Part of a small language model's weights.
Size: 4 heads of 128 (2 for keys and values), 85M parameters.
Training: 808M tokens, 6167 steps.
Each number is 500 + 40 x the weight over its row's rms, rounded and kept within 0 to 999. Layers, rows and columns count from 0. Numbers have three digits each. The size before them is the row's rms in percent of the matrix's.

# up: layer 5 MLP up, 2048x512, rms 0.0305, rows 1401-1453, columns 128-255
# down: layer 5 MLP down (transposed), 2048x512, rms 0.028, rows 1401-1452, columns 128-255
up1401 104:460459547529554504535490529522465523526514533496506520456505432540509547536445409484526446528448475448412565517537527539460522513440551498540578517482458512490464505516481540526535448472473440447505531532453486483521599484498478501494520500437572480456489501482530470558508569472445479559496490500506460468487502427577415496466537562541501468480505548478496493500545500427497563455473
down1401 106:469478485527452543534476544536584564539486502498461413447468457461512463490422519445539458555486484486486522549439485521551484471420543559526533562512480509561522473447512488508519446421502475495587505504561498508474472475483495415393464413384539460453526477479467573512492489451476490438497513464450525532459478474528524498455550562491514546433509498470501528504529486514446514512516
up1402 106:522506543488518505478460516512538496519501506473535479553557504480550468487536456439498524573459560539513519476478510524565556535469460504530487439497478449501480533529428529481449566500488544433512505467544520525474585540500443519508562480502478528528507489488520610463482412506496477472521524501554540483502509523496489463505557512474516469540436537414489576518475501491550482505629
down1402 103:529490432528530457550531447522464464462550475494518502441521441517533562498539572517585480510482536497537544510479438518480508507561461507524515500444499593561583535542544502479499488472532532477469611608500457505407510529533485468524510544523477486528540458477484448525567524464588487531524484548442541490535556458546513493475454502505495528436493528566556545468519550510470463545495
up1403 101:524472480467534532446493575569512491526442614502543570473439485494520473351525474534512477510568475493520444452537477492515565507415444524533457547563542488485519505470530515491455508433553498480458480527554498511486474575555502439508529511458465540492490395510485519558457484487466500474466472531570534469542509491507486473535530477573554505489449493487420571523462547525492508457456
down1403 104:430486511465533483499452501464482465523461515542393480473535523533514464477511519570480471476527471505541423529485519495533492514496527485565534488522452515494489631468435556483454482491533487559495466499458554496392591530459496470503455536476413506491582508557517574494511574537492544492482549479441433517482480499568530453580461437525599492513505479531491428496487501473478495463495
up1404 094:507494460457492485485546575454530500479564461490525490513502417463488559511513500470525511582467469510474567533530459478600472568475457568483508511439549460477571494436536582455535455487516532499532483452588427512426487540476535495482474499449524391564554503474534508564527501483509484559496431546473529473482435547515487455459545460544474494524520532504494517502478461464571504476472
down1404 095:491488507610497498503539511508539568489514502517599438536470456615478530525558466558498582448459556474530489450535497476495530534517477461497435554463515519494478538501487496479475506396492525523408472515441473475464412471517502587496480557542515510556566439466462473517467420524491477518497527503540511507479473480504490477541480514498523497537462514503475510501554445509411500469546
up1405 104:486530502526478437539563522467502507496578481528480519515540405543552533491487565522526479526555550501447516379492437577499519420453466551513485500537544509514534552502434540525492550485489536522477460473532531534528448520453489480482535534485435471482486477449466540513542528531523508501416494499486521479457479435495488467570521471485515526529478509443507579464477493479483479470456
down1405 104:490569600462496599547468465494513508501459566577482501473474556517515432476520509536502496429544488536496426438532471518515559507501535538526502473538484581481470477548535475534542533464491484553501473502516500428541543472474557459508486536499378492532525566509496521471485437553449543500492509551502445496484528500482543556519485482467543504572490593527410470473453482453468477448448
up1406 105:515488487481589521509488545522448471481440583467517424497491455545432499444502509487497538549423530490496550421473551457512561497486440479530478487534499465503426525473456549501483525565515462463560518528574529505490560626534502542493461499489485494547371495511518506454438474427479451483507515496558488474441484512545508467566581501547548533515481468416540533529586512459517512490496
down1406 106:508548462520415389588592505528450501523505557552504569492532526501499499463509492534563527498454512469467519548465498466500402504520456547487475506469510541476473502515465491561482494468471504521516524487521466499556452492546479444530517491572496521517451473500622540511560466485508512466569494506514485538470519484481530490463487478427554452493508519604487504464489504459451483568437
up1407 109:547473441542472430520467548454506457560570515583530534515522520486487489530548595484495475500498487476489490455539564504449540518435480526484470526514478523455569528502604545466500528577455522513486500502464517511486516557487467473512518462469479517503488515435544475431623481545448456518426497481506540514457523566502477457544455536532535474507458509471558542510472509534483466552392
down1407 111:458525522528507563525504487474438530561484527514468543478501507523532495516525498435524539470514465486474526496499529518376524485542497501519493536457489488568514462506499523528436459534574456522500577463593512469501546510525580459502506480549527508520478475494491574567452525418563481489501516497500484488493422423429518507512495548479505542531520499476483596498598523561535494507494
up1408 103:549459469467508483478481477462513493492477536564526543452564477524460541543533446507520551535515536452487468531488404476504487507494484527492450517451517458513482534515560449512538458565467577466459509463491574609463581497526501587542540642442487538446423448475461491548538491570424430499520483526442488465514521478486492477482492471568510444496509489479576482523515529526531485479426
down1408 100:530440506451529447528487516485540515462466469535467547427442450558519450454526461466444485492535486475469474523561469489500517471503584562485464500519472509528524521554532476559516563492481539475543522493491493471513536539407466532461539448497499545515468509460474580496459537520539511574503515487462565454563575562438428514516514483535522587502490508422490495570517471462578493453521
up1409 102:515531443509578440499538497485565527463456469613565449505565550467497503513505454477524525551506492535497463518492478478463591483535514466532449540516535416539581449447473499491572460567522532494460550458434439531594521574524474491479564543495476463561434481479525489537504510527497465475489529548534495495484490471488489523516575474542424474516464490560502560536495554540511468446463
down1409 106:519444546538453501505499509493496505502489513504451484527493507516511532482540506488552463539516511600451494515493534449512572486548544454569523548510520568499556530498561453507519446534508532547490535519495457480528519490476423487538482429516535546545418499465564528517479484536569472431431472494485517574502468439515520516419425544491501585502461512553459454456515486478533514534441
up1410 102:516473494452438543461454546439565447558468441502530488435525445429502497502514486556440433496435532461549443481483473522552507479475541414505536492464487511502376462489541461519531560467552516461407513465580527486513499551530471499475521584482534480510530631509432493499582484453574515495531503531493483492452440476529540519536560519510468512421526520511565500487521482449475488474509
down1410 103:516460500465469469478573581513478464530536521477515519511433512504545557536501494480537522472526450444464473511429528585487436539503529491473535451388560521478491623515558518547503522551469487472528529515544503446484521539551500453516551535536420439496528505536545584446484517468451509438489547551468599509491489490575508442491517512529482486464478493464499547469475537461443537565490
up1411 103:452449535486487553471498482545484537524462546539565574525489426498565460490548482484420477513494555436406511516476566521478514429540469478447487511507484521535484526488498580499452515547566503500470524534470507550590417474539529513538517496499470479525490476492532488545581427481456540459533476481514479489509419543487488472536459565527550416515480543527469568513517484571456558508552
down1411 096:449501471530461520494476479547493538485496569504494513537494521473589438531566491519534548495483528521512536556514527483486489497529535476407506554461488475558500581496419503538510506491547476495538511524514447474471445530499452462461561484488485500540474431531470527447531530487545482573488560515516551464575472463524564519519474512481504504494553498517469510483561544523539476512500
up1412 094:527548520568479534448504483497542450505479507476543456483569541519504523577516468518462462546501433456455425477529538515418583493480533463462505547571463549442560523528518587491492495493478454483508538503435564489489480591502511483503563505483522534405440512489441543478519481525483529477537437448530542489468569471448472457500503467544464457458494452449537547605489485515469466487545
down1412 093:472510538521531552599600428500491518495522445475513504549512482494503441471503485515492511488439522494517546497497478497511482531539471512464549446411510495480515436541459483506499548504516465538496511499525535425481465443492468488525478509544553519442525432497612535514481541511473512465420481545528527430540451585497445479418414483527557550529488531495549486473538428460499546498581
up1413 104:520375459489436485543514498491563453550489497560472556430523476512529555553519524513536485462528454486476465500529497503535550491520469449583488491465479401505530470468480487498486448474473479535422496535576404430501458447519498536496525470475534468530424537486523539498498542468526495549520504515461577507476523531453464562546541477455464430504522508477629545561542501453450517431436
down1413 105:543479455553463494514496442452532532562550460484495465537500502541563529579522572456493501519395477521527494522564465525525536500526499507539493505512499461549487556461496557480514431483474508484492431606463448472538442494526522525476509444417502510539481507517528477509506505513544434500551493513486530496441456467464493567540555548568475461525409513459473475472508454589478454424467
up1414 099:398503500543536501514483537454527520487449481500526551519480563504485524469515517410499499487461501488545479482523502546441465541450527493479482536486531502466443482372520547518510517563524518485480461482506428518434466537486466565562463580524477444521454478521516480498502543469507445515474436542494473498488448513568457503510499560492468494481566499472484513525459473448479591515497
down1414 099:488489476495482550531567452465521531462437490540565496504483518500496429594454543563533511486513488507496489522540462501481518507490512553528491492492501546483509533471472424425414474495523504495543444464447438513484506538436551476522488545474481454489478481513515542443454490589444550519603489605449513516460411545573467546452473519495509532510514485503487509526452578417553522541499
up1415 099:425452536514530471464526510506498468542500469463497457522545482565510551481493469536575501560601498545450495474517445535589517545451479512482514519543524524542521512500496525533502500547539460522490476518614473492507481447516551503535525500488546421521516538448406508463466483554527490445453494543539558499473472606529460471526567504517391508577459523525544484568536596516508490509482
down1415 101:466497605507529529522463528446581501468476514503546476472507455534496499484502491487457478494496429508512478470510523494586476500511478539474542410487512483521411454471496538540535493554580496466470551470448525541510440482526544477500402482449428499537501516526480524544507437531390541462519500495485461403459593549506509553605461532545557537442492515492498415558523491533500475501445
up1416 098:559500484460453500498541520470502597478470478458529466461388435464483504450531457525496503581487428531442505514477497456480510496532500496537493461550523427348479528441530481457519459576441460540533561530484511498570454494543524480530456514456555524579507512519514495515516485471538522454477487512465442488441539494471476459489516486481525485482461521451566497520554497502511519537497
down1416 101:502510497481517440511492465511520508486508548498521597559506439495548402517546496438502498532572475520523520498509497534519486444553498503462515529519467542469420465449486490445504484520530416499582494534487509568423504507484527591495549495575492513412531513524522494509469535448581449556518597523552535615532513518531476495545509507482527454535469519524517499475507547495483523513449
up1417 096:473522538534535506437512503506527512515390468539516550558389477588498469456474489435512493516455476406467496465413417518490479483510452505490531510494525505492509510499457560522510467479439511482484486552555435484495421537490472518503490544484536500577546470505521543591542469540646534481550539535537509556498429522517506488510486498534504500519520555521492506514456514497537520469493
down1417 096:420529572533509513586455409466458492411443458512442510508481461492432507467492567509484468548448568521484500531452463548573538504505510400505508508533451496555483435514544492514423542526522536533541529490532557472439511487492525464480459526529543525500492571587521539452506458518486431553528494482496498592537429491558493583451536475518492470479485519446510468560475508467523523521514
up1418 099:566477505424486501477474530463460529501521474465528505496519513448515579412525525469542488565535534506493483515422519469535500493532454498513431505544628510475493532486565398528493413477478545483450520434586523584514442501517477537446511526439530429540520497540506413499537490457478525487551573544525488540475406518470555476519536517418500457486533503593513594513527526534524474525456
down1418 099:519518476495522475489401544532499467461562499435484496496486497526477403521525515498567500562508425494500520487516488504509581471486446440433450465609516501512565532532537494572521527530491507450556480512464500515523517482529556442472586398499492505495491452442529482508496557490504540525515585510512496558539514477423510467580515513498518452425503506542515507458493486486509446535477
up1419 104:511501487541554497516509468443464503479522530489509449509557497577471524528522532508603525467487448470501458532445558507605467539477520525475544444509531549500495498496484425435541511457527539505536425479547495514425438519559543532548497497431520523505490528478530479535557524537518470541401510494619468510482477509499520501514504499551531536420464506515513455531474494506520533475484
down1419 103:520554522429502473512479516453514534541563481453511451552480507480475440472544480572505476559496464473521529494472510554522453533526513528439447498510499533503529513522503475534552524458462554475484540564508561435480462605504495559545538441568492506498427499508507522453511452517424495511488464492545453512511504579488494509475465493494497410505500429483499557464508463437501510583492
up1420 101:503428459475509579450542473469495538568468514446553547525572464510470560531508568492427519474520444496437504500548547462543509520512487498545551477478507478461438489502539483501481533561543475583493500474487473520543532507496474510518562518415488519516508568491483487582531503487560517494477490491520446470477533482419522476525456486498531583513479487477556467491461548577583517481491
down1420 103:511447489507499372453504527503515482531494462465438514518450507534452499506532441457420430483546427467581495482484437488485481506489472480483510591434499488496484527514534507434564528506487585509563495444470508524468449411542508482536502471516494474475495456493516509500526482519544458611534524564511543489456532481492523433519442524432442474472428434495527426529552507478481433526439
up1421 096:459526467491472474558491526449469516534548499478581475466476521491459552538496433486560420570467535513415436511516492549509451493528522479522418472530485475446566499509460497473543496465446487513479443501472526510491433413499431513488561441516460452468448543501485515470500474516518540541463517495501532557490429456483456484488446504488510513459445469539527448546479458562447478489405
down1421 099:555514510569464547476407564511524464451480535451488541562497433520596475515513504573485453492511512478480520497510442493457512489498528476545481515458442495528471481502479499472494536415423446506474464553516451452466493482459477469462514495528481549478540460495485469523520504533456425533527449554516503536396503500552448414498524562497518497494446513521492557451443456490463460523553
up1422 106:514494581510464494540489476550484474522446461452532490545502538478509509511495455488498474502462568535499499485446572510540540476482477489557505502488514471445511517525536584498544536503547476497549435515581454511505470487565501560509530490360490536453468480443580457506478437586572485458441486551522489516490485478468538542595522473589576432458451513459568538459420459526476509537526
down1422 095:520460578475449478532472528469496487658477537515508524645491503484491411554511500492529514443452528530546527544523495462430421431497516523535485469457498467555489520483449545498537496511477570561572518483483505425463494490483551465451512533475555505494469526493497453490499536470509489511558540561531530550636528533498520441561490579477502532514561492533511502517544438525492487542472
up1423 104:501532484471468519453521592480453498515493558457484441469454504518475624475549465473503447605541499457450530498566554496493538520410517487526486513529499504537464462544454547560582470579451509546539545598460461467505523441542497512516468511462460469448420538484433514564444447549527563479541498467441484508477493569508522475498496452519438491533477578512465444508487591488505525533454
down1423 105:492539511552423479526543484514487468433540566521493466500490457464412493578511461463508532508461510527520495445451536454533522506453480455503423490605528580489546515474455466458438425513562512508529515508469461451501454468522502502456499507477457480449482471508471459534504591498526556440519576513500459589472567452463479523449491455487468532433446549426526505434514484524534559471520
up1424 103:516506466450478575483502398431467515524503486509471505476459485515459512495539497493560478486493405437482516565524466512496515464510565476389568520513527537434475562467431486461477535524469555472553460466505477458456508513563489511475481416429502494499501451495504493529540527545467506507446479538517453568443439504485426403471517544464478546471521555509503500536498562453540513469518
down1424 098:443468475455535501502539498499446508548547551526544479466483511529491482580552471479481558484486493519561488520500489382481449501509485455532541472536455526487509536475446507532492484532547500471513439534515493443502420522519533438457479423565486434436514522596481548493445475553551531451520491489485481394593482572435523391499525484487450567493516485614486408480511526489550536529509
up1425 099:546528483526512606499482486473493478559542506601512485534524456537481488464506570440504527546516468559513482533469456523497481533511514425505523464439484493442523524468481551538507524562524505598499433482497442543526522532506482514600520521470463504525440491489504504493486472441512505458535521570491456504513480503497528437640574494522503505483410462477461502538507499550568479525546
down1425 101:507490451439544527454526487548542467475455524464481503550549485516534546611503509517450435536414496455509529451475505481448486523495509491520530493543461505526499544462482441458500496509549439501490433506525442478496492513454530517466526524458549540551529503435506491552496546470508504495481459477541442478579473501537530471479504478567540535442443460525603482534561495434517552475523
up1426 090:516491554537472502512542547484476405479561474470515529501445542464510560480430586486476490461480517487447504486474484491552491440475501450538600453517544445463514533509465525516569525481504527497504561486471500497476532494582466546589533523497466477472392480456466515576495536511551435513495502498482441484479494540527534432503592525557397492503498505464586444520450510510521533545485
down1426 095:517483539490471552521478545535516486443497534485533549580419552516491486414497500570515502531491497516458488531424434568515489438538547491527444533500586498485502477459480500439523435550499471483509505479521507511547536518457463447478524487633521406520510545498526480534489496469492548499568457390523536467464507441457446531561522516519517526523509468549530559524555462520510468487468
up1427 105:549446504623560472454511499492489518493449524570532543540495480539510481470518456557560480500461571449510498499544465495536537504482449466547458555504487494497470534482474501567459573464482543504446509521501502477471520525449490504536501454475440422456404490389549552471529589481519483609473476465443527469505517444461515509468538510462501496459499529434477507501503518472513467538511
down1427 104:433570488443427501435509503489493453424541491546459547488545454444472504498414469497392494509522492531563481548493550529451499458410499475488521486544492545559489473505483483455556486501474550551478491486494520536468563573500602466550494494534450548474469524548562532561474502459510438535482434505601484500499508549492586458563448483461449476503482544556479486480484398576486473529522
up1428 108:568484487518551597501527497490518530476554467460492604534533492478469496487472500501481492487527465598495496480484479478455593450515495489449504463506575523529466487491552522508525532549523532439534492536434475574470499529469437514467451461490532521587554532479487416527485536462497404490424457486554491513505539530506496521496546453563469521511518480498585564492437522537494473457473
down1428 108:517533548515461513512467471502509424475496486483460529499512501522531488498480482546499506545501477565542451477572511517476473481520537473526483518533499518578544441509560444522548435509485517481550497450471504480565495506529475543505451504507463557537520534479559513439528535438501465490536520481481532513484529452499504570496530457549499576470453468515453460535452534426504464398545
up1429 091:524505526512593504551555550469592505479455602438508584516562477494537548464514529487495496452534456599512459490469506560491522483487480514509553491573494506428469493388451429482529437490462541467499522503519449546541533511546516535476469497505519512583471457512505488546535480520527544584500490474518529551486491567437472457547464496445527433510511497561456522482503477476539563465503
down1429 093:489511495497493461475500515482467518416492513562430439488468492525514480507519447530564488480488496476461526502533521492513465423471533502456468465530490580384533531492502527529490481470561506497447435455508525471462510559576525497488430509450516465519521523467505528478486496324483498559506484499511506550555566514520480458559516516452420470476555472470495590411513497482517569553466
up1430 096:508544494586536501475531546501463500489484456497530487465522463459509485487462580486465446481487501480504522453441544554551504467471522403513506482470506472464464463469529569457504527560528608492507625492522449465464531476492516489448454471498516559461506508494504403526455501505539498595495418419562547505519394457413494473524500512484473534450506495494489556500527538527533552457491
down1430 098:470459543436455447523598527466483516537433473492514563521466479546520452506500515457493539387496547532523470476453479504459547551550514511467519456492531460545470535513537490520415518517556461512508504496465480519461483485527534468504474560541493550504509504461506477484436452444522450536420498487522577515538463462483502475537462527465486461492557509510462491526536393494491513503452
up1431 099:451493532496501421534507460555535497469449475492472485440535497472507561489578497538464436493543553448474442531505478514472525521505541479433519490538523420546480497429478545492520475482488529518501492534547516542501403510502554532560469515468547511505579447474541463498496440571481468538479538508526491479472513462439451467444584475539424483435498575526481475514448506548483481492461
down1431 098:585491566446492445529503436527516514498557516487511502478457550543528489539486457427492477557514480506532527471495556484493493515547509493566507449466508456401521515543416439439506475517535446501500514486542485495523499436470422479438469546546476449463487450474481481530513551507571468537498518535494562399498515497504496528464499521497513570513471467512485521511470492524560517482492
up1432 083:483533584530565559534481534476482478505448529550555552547493503487439520454504519540547474500505436541514497470536473414521483499555462508554484486545560517469470456501474491425544538479536501440463483393507461497544457526486483462434537409504498528508531489547519490470569538505482484532492487504552566519490480532526559495488557486539513481534473502524530458457517555544517475511533
down1432 079:512483450432525545490531437522490480546583456452430466408503527523519543517442468517499478489493504503521499528492487539489549470396466497451533498459403461607465465504486539514447451497519532485483487542486538567512549503571461546578458553515437455546461527510471516590469512461476486534533500528474458503487468474497498485452403483457494506462433544508520537516456537436522494505502
up1433 095:468487483582494546418482503516520523439518535433539533457485461506513503520489512487414470437560408495485520560446505459540497476523477512527381470528491539457499566476465490489564458502532539478512542444512521548486484512634451484518502483502506480559521433490521463528501507554528540548439525449504527549503490482482508459482459477532539460469461501455498512498461501451517527496411
down1433 096:418558479440486479514476511461473501491573462506461533482433556566500555425494466527555532513438535467465562515508505498474480532587574500482469502467513525505422430548488475487490494532487477520493442539560514466393485437478535459521494487637462443537582556539429557579489469517410518481517563511464495633605456476503515474510460495477467459534454456432495478502524514505552503540496
up1434 110:534445542556477472503541476487497478506481486509545423474485446482466541538532558464550481561422465501474478512484518502531531518575461452582463474527547460499565559492527490555572510492571538529484527468519478540416530541519454506482490484489520445487502526508432503602613456517460509414485470570451463505481551453460446529474499534490510560530476423567577519466484439539475506467554
down1434 111:449510511546474470487421491578523482491514525535541497500505549469475556473507476448492502538494477493469465474490520470497591500494560488506502503477537463540453503467501509460598479509487516429425482607475484495563516490519514457478503559440434468457498469488482507491542445513440432441538519515540490517517568486547493522439473540525544557491464483528430499500536507568581449525508
up1435 101:486457510463541498528511501480505525515514494538527540490489537588447564466491507504444529504518559503409490521545462445493503476516487496551500501498476529541537456550421456534501526550531505499462572493517508501567514488505461508489530590482525497494567555442487550460462539554478534496478455525481534465471449576441444427512498502515463505543485525465452513478536523563533480532512
down1435 106:476508485506499506507574461454467530495562497470491518502509515490540536523485510454486471481628557515523541501465549525519504486504545462468480455423498565473508509410518499531496529504464488519506473495486489500512529511484525470483541461575515582457533534480515484524520584472509494482484554517472497637492583595496423480451553509476515482544539468487471537509503550486444467510575
up1436 096:532478487440501511563486547544522576484461532506556576437446488543464461552441474486483480463451514511496504501622528496521497585533472443513434527535493493531575441443524498501492503512566481422515453485485498506516518486494471571486406523503542381471525454517465453454492510492434451489483431482538522531455473524487482552597454449528443524524433545444559522492560506526497511480513
down1436 098:507548509431469475489488503458480487557485526516477447466536483497471451487475521530545449546502489473466489557531495436537536472466494395496496501555559464474507563517454520450487505518464526494499492537467517451580489587543530483595503505651434529471477608535570528432477461477496518496524432454547495560421486485545503508427463422481436466526472527461490511511497549489447500510571
up1437 097:515511525529499530461457535565485524527554549495513542525467460471458539488503499519456503480538538478471535609547489481559515519473559492542501482554511477458500444502515495534477528515502539479477463555527544526431501487545438492535543458460475565505449485514456497574520483495528506520467490523578486483469487462454549494494526456518516558496509544494509558537455510472558473453549
down1437 101:575480535424444410480557488442486521567443519544439467467466493469518465488539508489521499459532475486525528476472488499451471524500512463517596500508486472494556498512533574461512400541503564540499538416471487473481509547505501530551529526533415603519565500506462453462504487515512490474482521433550573571471570500557509481505446500510454558479477519509491473557593519524447485506516
up1438 112:482516536501509543425581529521402551532561508502522611500458508478490498514537470454489537467537455481525509552437459473471557552431527515520510449457489447503520519507507511536501555491478545530474507464455528512565511482459418490516522508484505485497450478480506449535471518435541475443378480464446539496510443484485540520532515411521513486449440545510555563485533495542498488444424
down1438 111:538452535523478518507532557542440578466550455416417522516497535541553517611444533580492422478487543497474481469426518499494537451517555500496438540439584572476463473525535502425471564504511527494548518547470559576558445469517430503506524513454505437461476511494544496506504466557549516493492473433421499463518507511454498499477538495500523489543442488544448564559511434522546551516522
up1439 109:543520538509475549544547456574543498471471475531491503498512467435402491477559469571459487467564511497431564474429512514542536538489466527490520480548499515449445469541469535450453525451462499475478504469517526551510529534510432496523414505488509425558443512430526443538541500462398557497533553477470475449470510432497502475476480513534535511528505525518539633533510493517527496446515
down1439 108:586492478436488532478498513510543485520479534470559525513538454517519653554450514539470439473525496514527507544508451522478423517470494486493512535508472424545466529476512535569550454474536442488442544550506447519499599534496476438398427567563461516556471475510518516509475474470561466462465513562530524531522452476485509476526544510488438490523496495481515452520515458564538421500503
up1440 101:530537526509566505521501480462475478521471484506569585409472366512499502539495475554448519473405505453520520417434462559510452497517446595499482452591500509457563572466583500512520501456543544444542504501485537514510454577531472463568524487496524529496491544485498473550519491549488474398440530438461439497504490487482466479497425487502530468450388513538489464469448474506427452501544
down1440 102:457558480473514549532392472485421434474588514564453517484558474532481468512494502512514550505486495480545523439494503562513526508482500492508450489454493498492523515486516546530561507514510466537550477498507484513456553526518536455482499488624460448513469533495536488466521464466489523435538470443488478582486477453456483444455526424493462525529492522482506421504461547465500465462529
up1441 100:514446538496445532470477553507622499491488473503509473500432490400451492457479459485530495637456487483519539439497561445544563439526508538551467486554452446453527482544447503446517519583512511433464529488430475544488458482537510522501491553483432439498490457501468511592493516540513491523459419453483514471480562580540484470587433521571518500497491500425553503621524596554553476490521
down1441 101:495443497552452520521448490486534465500451492463487492518432479518508507529459561381521529539485548547428503438456563490528558488501484548469456534516522545488472465502488543478446504543561442477505501472461419502488504466498547513507517513470518462481488469451503488487475497491523519500587490512466460473563594525465525537608475589458461523509448485499461474519559445529483523527546
up1442 100:477495449444434499455452475521585484441533482576571470467501491517533568467582459489566487522560496530409545466509469498448431508424540489462512512487494501438509451514453455505502501516490472529503547570524515563463424456528483519497519533434539541528454484426492536483530509452522528509516412480442486460481499556497467491500525455444446472544510527450570580504467578524527487551514
down1442 099:528516599472497488511509466491493512570529479485468549555555520494519495486562444497469489506563513532472521480544482544520573516466527544510452559484497468548549525530457477412450477459454422591556526536484594560505488535461524514523532474450514500530485474492551547423592453414469509506495423493527476397476458548455539510460413544492460461511447485477485484513527479462534476436508
up1443 105:436469530501483476504581515534566451474462515498498542565450456457520551496551419544559476583482407427517483527543527539514507546481528574465482455486564514455502565538420556503508491515514580530535509455481478499521452537536504486485521566455466442430513493500423476481564480479525509470460449500475542490483540564519436519539451455510524477417480524518543578487511462503554542488479
down1443 100:499562495516505474523549478444518466495522441529458529462500463375480510511466410496480502539494433487484473456484447515606464563507502515485509517458529550436500470493477507488565448479527549441398522522464521523447570498521507497459487497447551503487518531528436503533566496467480447462521530532509470437528439507479502424532545466418559518481491554500491513513488521507504495473472
up1444 093:462531470565482403443475473420570456540494500524509522441460536521498521481483490519544533539505508513469503576523552545510566500488529502458488558549567422509526523547455529535491475566531447482558506522484480473472474503502474529526524517462497439502518506507458439489548556455581469460429513527498494483500543437523477523485512497537411549529493466476446567467490477537519455498458
down1444 092:517445512545545517509473506499486534470470477544490462503529520576511452478518480474483544493415519518618433556501479454516511513480524514514490525480525497411466482461553540439583497534459467521436477454474498535428381482488520514539550463493556547476483491452474521513607501545462441484499512493549562483502527509533572545533515520512463470483523565485557542524446450452579528566619
up1445 111:504417527492531454548509451463458454519504509461523456484519522464516497413523569531464451498509518483475485498581508507520482378526485532536484517509530441556450489475522498541521509507542476486425524503548476519532508482480471498504503476479515517535441464487548563513523521451477462520476468519582557502437466468472523512509548554466418477490537474479499517450578528521483583498473
down1445 109:559449454506461481398490543571464488533455497540469459463495553532495503444445525484521536500490524572500495569395553528447502551466554468582500497486533530549510506517550443523469531528502491498516433455485449499528469469502461493540483507485526491532496485508502407517472573504516560567473493599501479476433441533489471534515528505546460473562529500480523468541509587498543447461518
up1446 100:539489555505543478497511568424509490461491540435532536501508492579502477501441454464551521511546465441495515449517426551492472478525495480489554457498500527440477533416522538460414452550528476555512520542536478486542456575504461455496520510498463534443554550505523458479491606479490458565515490494465531580493489474514451515483485465507561476501483514492563512581402489503522528475537
down1446 098:501495522480444521563634547562488544514565441504548517514542515490532398490479460477489543530469546503433468507471457507527531478501558512552409521503455479434482547474561479529482556511482442483528524524462530499516481474540470554561543430519493496526555526531533509543497527555538503561511467412473561588513540517490475487549516527484524490493520508482499564449448474500470517504485
up1447 097:546501486455505410440540568535428498482474546454504510514421515510540500480532419531435498490531469502494495453445489481521488502445406434461546569512444424479489544525468463557449432486525577555483475527496464545463438497520465513520501516531499464521485527470449513454467527391498498537475444484529466451494408470471488500485494487464467499494505478499497530494455435514528553538452
down1447 095:499467483497509487529459430468558510515454569465447543494522527446493496509473463468438502584370510410479452520531422500512457545513526543492511523500583497555474461524547501491526515442499487404514543450542553520505548438456480519511473494425548535462514471485494497505486513448576492451518505480516468502512559557474590563535499528551461468558516485496458525519464586545487471504469
up1448 099:477455466498553508550523517496463541480500512443510484524501491376538473512449521512477410542492427413520491475543507511531437494489454481558440485514504539458436482515645523546574490508494540477504552503460442533440503508497450546511432529504461524547503472508515490568537533425481486541542523527479521498479440472511479504522559540473538500510464525476521457480517493479433575495479
down1448 099:491499518497488482454504528484481550490484523476522585432511499538492480487495484477547521547529493517547496467494545514438534489484462609547449503501486448469537508634468525447430497529529476487566442523495574507440474506543523461531439547551559471566556565502455520522484491473461548425513484503500436489512472434505508543475528553535492480515494429507545539539526472502512497528397
up1449 098:535462464448604494474513491461480487510543543490494561536553455480472537488448449474465521542442412557508491486484496473430489485496462472474473511448448490513477496445477556519478516457539551518499502500534497560493518564563469543504445472509480429512394514510511507478493473537465535473490483526468474508511519477533507489611481521534560447560450478414487526570554507508485513476468
down1449 098:551544508504537480488479460467506541458412538533542541521486539481555528484449497467518556402466449463505493387488435501438484534504488485465472543447508505516486520499539572470480570507475539466538455448443449526508515491464483496490515549482474487569506504484433495476476427482498534435511532554488504514569617530527485511569544475529487460566507515523471485522503522408532418579513
up1450 098:480495573527545484487498462495515504454459526497534481504497483416410493453497538480437501475508396474530569550523533438551484464570489445495469558521583457506506540513579499511503542564538525525484495470567500498498480451557511545510536544502487500492547534454441457495523515548476492450527467467499573551526447621445493493471558497475495456462428581541463477465516512515507541499457
down1450 096:500508531496520523474515501517539468473496535520429538497470511540497504482567565524534509486579508494522469483497507492536503544475569490523491505512483568501517505467454505504569519430498518467549465496512382534523503500463504483510493492575481583587540491411519520508476434514527474463509570543498491525590513532526487488472492608449484534519454513479443503566562491517475465520555
up1451 095:485505472507558515500486487429555495495504478467529449486467520435501476494497500530603526496464548531484535427516499498527501450483431448517458479500541405506528467507511525533491516574575506513499533442550471521537451431531490487559538493499508553514550477501484542521551537510490463486481473439603554494512477521495474452590505415498544586462469516489455506529520527602491589531484
down1451 094:546567427508469457510555494507515517480458478521480549420485441515583529475485514453501520538495493578529519477555471483520507519483473497470532545513477560459449509514484464419510484390465539476542502385467471495497595515463475565534448503545496494483475506456511504564501589497549495489468521519482493570580513529538480446469474519509492430510482482507483460519494567585506500520490
up1452 108:458428472525466543502471590470519528499433443423523466485455480485508490468522616534475503443466469428542562510543431474557419458502476436474474499497509461425479459525582532558596505441550517502467576466520450524494524494460528461558497537452458420529527515498545507504469477490516500559586526463467452502471490446512524541538513492452534456442443496475529485551470480448521501500566
down1452 108:555520507554433445546502514454510463507433530510542524531525530515500432518462524503508587487527515554525529462547463517502414484496519507453476524492464471547485553482537513495506528430534454485523529540529542573480538477459566500546558576496480429509475511469560521514398438518530473527530405538453490476494511501477461531480477487454463474556537516462519545422515517541542497489445
up1453 106:533525585510493503482460432532518553492480540595514507465557500428479539496520541400458509539538518493445477498472489494508465458510532492524457457495489507545473491493424540515544430549514426525469476499532526476506444519484476527532462563453492482440495522525466471456515478515586523447524494535535495482488496516474467478532509534495527450433478546463507521491545512550576508555493